config.toml
num_hidden_layers = 13
rope_theta = 10000.0
weight_decay = 0.12
schedule = "wsd"
final_lr_fraction = 0.0
Each number is 500 + 50 x the weight over its row's rms, rounded and kept within 0 to 999. Layers, rows and columns count from 0. Numbers have three digits each. The size before them is the row's rms in percent of the matrix's.

# up: layer 9 MLP up, 1024x256, rms 0.135, rows 948-972, columns 128-255
# down: layer 9 MLP down (transposed), 1024x256, rms 0.126, rows 948-971, columns 128-255
up948 092:541489534484496562569530463543558520519498432516579565428469547596517543456574523503478482560467490451526552487502461492467450456527594516422499498559520510539498472470473502498495368551518567482522487433407478462455600511499478494453491497494453435494529470431454511451422496509401458525589495463556570573545525435562381472523471515418492405504483428519582557616573552439628464468517
down948 094:540431536543510477433557481468464485568472460492515511520523485447457468494482471403501541443520541544502393493609521519490510499408515463578516520446513521490569555582552548543465456585486462463571511575549526470481531466507438616496542639451495497459524466533534556503474444566553465524549490456513477482464541498462528537557567465488559529600549569480509473475491488460436414548528
up949 104:489548478510537500453522420444490597512503496508517470537515516524458479441454491578504458548397437515519411616464558526483552481499547497510563478550557477475626495486492426523568506542384445642431536507477412564455554539589541490488475487514543469513475467436465535477421555466573441529519574601444564532509470498523482397477429419471522582384585587525482562515498488479550531466542
down949 112:414587510446431578489520485523559488549517520506536559473520540566527501454525419512448500478449498530623407596466488537593454455433578390360461543498587499591542507495472468492503492505560481509519464566487571409543406536548486463486483496499468555481459519535453535508491502435459563427554560486490599578487441525456471589529439473550530427469523504530534425432471530474523506557581
up950 101:463584520427464502550492411566527470433536490483535546486461527422479497518515505470423557493408535544520544366559456501539504546475472453557547619531493416514524418482549477501472454412470494546456468531465573529467414507471503466581364507525531487515535406466489538555532415526492445616526462390520544507492606531548507525495499546546442501495464653523445572482519626473453450539489
down950 097:536539491429422484487513454484524443542537460523523462403516569428512487495481432506520590521484517438463468371464490521561512459567435587470590517506350525489445491430475558549492611560501515509506469502462490502531476566569540446488486446545516552434558512472468547409382503630570514470433515506490488466504565433521547436557486527428526472536508645363514516461460560472485576530537
up951 097:506494510489472517513411472477499486461542433493552485440447559452524507488486477573438474496449448512518382494493522565478457578479484517471492394451566549469497434548535548580622564536511495514450428480501497510495449458519589532422359590592401487514500543460526468521564407503491509515443469536452429564553496491499585507408430480458460474444548486515572479632539514435489477459412
down951 099:449453455505473556541556510486520532468493588517441519463543530400469421425477495428553544463512479500551490541483409478468505634509608499462376464587546496543447539500466411406506461475495522425524542457437650423487490458440530581459444518514503426465502502509441455417573494538508538398478390485522526483472419475486573504477451600485575459515415529485504455416495549528610556519466
up952 102:448481489422446592484453461549508481551486484458434555413406502496509504563499562591555535466490529556492430413573489553532423541453526503485583493561529479571536448497568454511443546499449505485468486444498532562479553482489539495526497486499462397450572489547517556511569560529518551451448561564610440544588468546523484564445512509535579431441513503543525561545484545490476462422489
down952 104:436446505524517475512516499596534539429495461610505485607508455485556452538489503497527381548548407534580536487547457552518482506533455487556575527521552505471433540459494496459499469480488482531461511532391550411461497492460537480517528555494583566573455475542581495470559413497516469510493517553539464574449543502507553439483551497493515437525457463492499566478481402480505495524546
up953 095:559563497553512460450473543526545405537454544429401497494564484477555497502567523506532532574497466463583512547606555464531541470515484494540462594466506457468499414411540433493474547438552417524428414485494491519597441462447495557528526606463446486568512508500537508469567456523481554472470430478429591448579441524486435479450498518487479465530483485493453446582480357481400434544482
down953 093:517457520528625567464507616465523529391509445448522543460464395579499535519439588519553491532517619426480447494478496515555476530523470518498409428469435467433532507532426513499486561523507487402464612533442449446415510482512494567394450434559530471542453455507564440592588501526538460471497533560466492573433535518492460546514496567542518426463503496494434500523505584431565449569572
up954 101:515419467534466424484428544503526556459500525411461468482579526501571558533546508634437557428549460523355459540540468497524553514573545515506507451452445451431500509510469450560564434594424531550452497505545512467412473551514490454446461449442477402458525439482472526533515509600507581558498482422562458497540420410451502472601437472508523457530468413507497485527441526511524472501420
down954 102:482602517534521402464616467559389517498475429510489423552589614546443523480474507464426481452463488507605480531397417546533406537464463507404493475568544623524565530553492441581421409561575428454528574504500633554527511540588545491524578484488506584500519446541508519497564466507492540514491434446494497588496514439506530544520479517443553571450623514586501515491452539426503527637479
up955 109:499487547554407436459559466429506529455466519508472405571493572597493456477574480571551502451396530549525491540519512487579445484459566488410503496540544487528434577505497512530432564449479477502489475468455529565360576550459500516462477463546442572473525475537444510522551468469575431540512479519507506422512407470523423536503477497550487555518553399438493518560555482559529472492484
down955 099:443474462491484467600525486467535522527536546413544528427504426404498477551474489606517485594462460527477490581550455450565488490454535605447522512472507552595445383497549544414502626492526522414568537520518511542489538450560513520493443573487499481457505544469454537496465597587488504497480494467482475505530499539521483493519464552485524495524405474469550547382466526524549515476477
up956 101:507492573486481474592482497539549568414471551483420496477486439619490592442532457509574492480516521597484507468509511530447443535531462492457527447437537450554434468455552492486422509572396513439346479466505491515536447505434353521425524499415441455459442535468486513530492597546466562529475481470573517522541463488533415509575465579556543431524462512564553520489482464582495390588437
down956 122:480579501565435476533450489551552493435452446427573465459389485382542565565571490468548449574505491522489492524502535490425465492471452462405492532500459447483488539522506540471485383505501574591586438550497543437590480579512438526569557512537532479519542460461520491512497545425487532563533431441472599432380479550462520531547477588495587476525503527503578474467470541478488539551567
up957 098:558454499572498507538563458561513560513520506558395561500501468485494427534477523517487408518487420502509525555418475519431502535496509497569570553422473491507455447468519549514468454450433456496486466513463573490568483537522418529458453494378487492442561450466575548523575572487509442470530481593459500467660513444489470421547444460496427479470538438526521473486498575528508554486445
down957 091:441536556489491485496414447506429483484497512518492458458522545436600508502540543515556552548556466522498422336627521501430477546546504543505458463577431538480542462515494451449569436526533541526548535548560558499589558498476468553508551486489507448432463437526462524443474494473580539449453494491503318511615438537509509519430555625590549546486504572526449516567491444454559432568485
up958 105:564490611540480569574449528437509579449508473400478540492542528488490468476561500449517582579568498554552499461560542447454517582496569490507587511587519552509439451473421415538513513524544424478468515495490518438428591461596537535466541538520526475480530432520439573501551439512541453417503531406542483567425456560460537432509386460480503573518423536523477468504585521571458545395477
down958 100:489489529478462474466597564520562442549450434571524489488444409491485520558550505455424449481530430499539520493496507535470405527541517561470464548417540490457519450491549552510497443473529491510526525462575486516598556461600513458544561461561532493475549484455479437533622439531519531484427559411484552464432490453408494576490562537511543504555569562442437435497460465429553425503548
up959 096:606450506602508497532559437580493524449514518462522514462410490445541445563495487512468497456422532464556449494500472587519528432574341566508528553509441471426478512503434431488506483418515516516533437508504528569490515578467564461494471472416508491509519499514479581438442495564528496555515556492465409504514551459571435560553438471460448400412685507538535524478539472558512505440540
down959 097:410544481485626502542548609510494468501529551568489558490572569512474499428436509447472455451494506522499508416460590498485582519480487482462472525458420506501472586472515513553531514451487486501417584440511542547511534506570438541560438534613564513469493383571500510478485510454555518503546505473418431487486550445527550554478478509530546477568558428478476507487512569550463555486522
up960 104:449501472598497487580426543464517556535398467485502517349483507505503571565513525489435498480560473497580477474476498429540573515363487454414446550468562463451439407594491553434458516488473537464491527469554546464480486453511487512474423454502515516522519455567522496537501538415492448524552511521441591401486444468528477466472458517506507463495564492544586449473513448569594612412462
down960 106:504461539558517546512517431440554429527595467386543514548462525554541392479479480465554500492497563545511492529489507577450526435530480491500595565531411490479474390379498500576526427492497580480468529487495555597475491492501460517514551520386480430484478467417429476474600540466467519522551516505484497529444604517542522506600490387469373477480435512490517452493454635457500540591539
up961 099:552500559519522427436491560470510484559610481486473554525437455504425548584453550586427511445634525564588435540478540496578470487498460592495525464473542539476519522523536470465473506546551498489599481490483479548553505533504545526444457496608483551571479530471459542537544472413564528529447447542509503491562472556517509520497493577519451483406544446459493519477611534482463440471467
down961 103:521547557550511450427424539439527461481448557520503623498515570502592623483386490560545441442528506592419421512577538530548508500512466489490518492495462481455464569524511404487529513451498438509505439427514504447477520489519556473511492449621507509512511520561532511542480523490541562521427491540531533505399497536469484439527454494507490342432491508583397504533556494540563481438488
up962 097:525538423474533542529488570550531584511566582466478541476528528468472487488528481505451482476491495540538601455575524563508592540464530448469588519483494526521341477451469535492445500442450545426460486614535517607547477475419428474529458477484519503551491462488515546481518483527367438470433458554459525584498517473539473423430531474582443513446534605552397526473536522426471439419494
down962 092:552559597532393535507427476464513487521470482507479421558522500544495447405558601523447601488528539495525465509529533500567336442396443443558571490481403525499557496431482483462473495533492422534502477515473581480490537570619480572529576400485502539470501472491457520614463492551612547576463510572631515441521500520511562615481456473376552498507463497544466518480556515548513600564426
up963 101:508402506445468479451445525539479482519452448542516452453505457507475449460485467454451445557426459408524553401522610518487524615548387523534587436525548451438496538476407439500516490595488477414449492471478564510419523458519605495572431467487453554477429534478457493556416463478444452529388478437455531495456544502504553487489531439505551442504456474538425685596436507554492420491481
down963 098:524554459497489477524575530508519531395544469487545592485456526565645432480481507572522455523526478548520460552444510533488473495499568583595535524442434507549473521507506540566516455499543517502564528414481530409526636568521445564530564468439411471536480492521531459518491457450449523520461493436473551558590450368432438498475418562539499490457564563420512465583497478484551526463544
up964 099:597509598499414465502550464523389503429596477503512466539450463593535409396484536541487544380487581387565441542551512534606479498465506534582494473465455554489498555623479519567500484447405484446461404491477439457517476541449483529498524463450520494460413551461434501552502563540527515455542469416607515432559479583508489486442515589478487533509513464505452554532490493499517450526573
down964 099:525452534591485513513519460488376526396532511459472510501425491537501549542518487537442536582489438399484574643595490514500409542499513453408426515476450523557530531554489522509428458532364509568498522444496471483502472473474478506409559546480566515419433535410531416570463614515520411419466459578506378495459508507463536497492489469556512557486494528424509466524513540520527516526474
up965 104:437418501457365478555556443481534555539543491499488564450514504488473537567427540574596383486513510478572504491570495536418467453484589476539486515512505523547503417527549533451495439459554490446473457451466451491429419510550522570535537473572594475469507543486487559551486393504500442517583495510466461434456532505579510499468452459472482483515588557476615499484497549566446510429513
down965 101:516498513456534523423527514505519519485379458533481576565504564414504442469520496604569467546579480506409503482480526538511472521505505482488530513482521601521627544553488554533483608550498571501590483488494430489565412500477417547480376509578444418437449483473533627538504502518538453475526505502508371490555493461495500473558473462517516524550506493464551527560446440502556479503528
up966 102:509538545554500576538530564511537401481529502562420572570533503489533472544508578481548505447515504432557487518424519544551435465526529520521493492456529418412555432419503472554499478442530609435554536494539448463442428506395602409591568454522460382471482399553576503490546584489509484485431595440505503504434576479530503511461480511549506496500574457520489529530500422511512461480506
down966 108:550488493541403538452510458498614504411481516536479568519562454500503559567467465500468427562440478532429482465532516404483505525407507576474431504430424505431495424463467507531509515509459503461517490521557606464501552488562539423487432573529527525526459565489497484356448464473440501470530480454564483543497475623457521506480459503382493538473445467560540575507442581554526494537468
up967 096:428546550529424508466425415500517574487497530535552530439517548393451485465473500445494545505456467600533517439466523508474565585532502453499506434535518599477512533581514529548525487471505514551506502599534471519534516535484507417459543408458542517548485589427464432504520623527490564434505461550471418583583523505463521546537497568480512559479428536537396443446526506505589466535531
down967 086:540524499525515482567521592498477516514489468407525502554422517541526482538517419559528517446540525420446376539462590448442505510521484543534518533464489488477473450474506530516597570568431514519533564432503517410458456365450495532585411536456554489512489470547592551504398382584502399444505498421598423470555443503521538525561481493451488481521552438394562406489555507455480460519517
up968 097:453489457444514549504489463491455572463474415584508465517530435546508348517520549503478493451556514523542472505552433538479532471481557497434529546544550551557544490506536521461542520547484493460530528562460389526498546513567499506500474542527533447545476521611468481450503485567506483522481508529596352566490508460456586521544594509468554490519600561565581601522543465472445413492427
down968 095:568554526475459435544538521380525478497515460462497499512479533506486582478479525513531493520512445393537546551555496537480359467516506570538469451484466507475465485444506503537483491514537611492509520440433523553536558478512452447532456474563537583553507422451518561429426531483551557560521471501506396575488533548519529483510502507479520606561464497478409555562586561458538520504603
up969 101:450624494507518496484441570540565492371441433460461477490571545518467382563503454519546500515429499470492533480506455558491504500518586468544522510492515518549472524568566450531486530519489532548524514502501534477464429533459509461482558489417523444499511580509600470524589487499384430552568460477545448440495505530505520514485407524556475422453547433566507480610445588434433545513496
down969 104:578432505575392555551557524481466536508435498539455629476505508487509463580569525532551541486587567551519505522559466481524520571567453464474544474577374589503489548417464420601481457480448547517425436530542436557461479581514530544512469506596512490429490449587483482444501584527534515527467476477489446464590477475512453536463454477478482503514418441491493422421555533579501503544512
up970 096:441511487430515459430506517518500461519442456570476456475554476518503621519462534620408562483491519568555482587477523505422566564530504488518497554514449495512467437536521504480516517510425512489520535511464510515524414452423405490446423501478466568414456508501525519442473444519460546395527521516541479511414548519454481551445680488590494485481570426518501409589389514334479471529582
down970 099:555538461562522507472550645550412438483466408444577525552503580534410543531480566499516522486553520456481601520482516557509437482533605509543503566418395555571523479471553569511551449461522537508530462539448475461526415618552502487515516540575532469397481406469507443529542449526557566534500530548585410520559550490489483602520502510521533513542492488453417547491461461437519523502455
up971 090:383519545469533483452557495479533606567516509538511514534485495439482609379373469569453534491551491531478419479459565518490607430511468392461490496510475462401470461411464509525448522495509454451495462506485494577568437497477512451549491573502457540513382532511546456499540494452488449525445481466537434434453515486522540521527433575485541395465503465543520489614478416475504487502564
down971 091:534407480456530559502432540495487466458564447477454521494477500517420497428561562543517441491429568508596511538497502598504490494560519480420519529569554557523475476460421479469537504538447499435459558419461462534466374539531484599586557452497518454451530595588495523520578487564561553497560581466519413457440534450540516529484504541456597473431472492476495471420428497533514453474501
up972 105:525462616567533491536470561513466530464407456536412461567501556506467531476556401489537596492481471549524468516488601575500539438528496535592507486482448488486464429622469461496444522382538441460573495399474436451540412481466533462479454467482595463498457559552439515436512471568521511486375520494561510510543512454476567598484534526483586452547488457491512520511468545480466538565562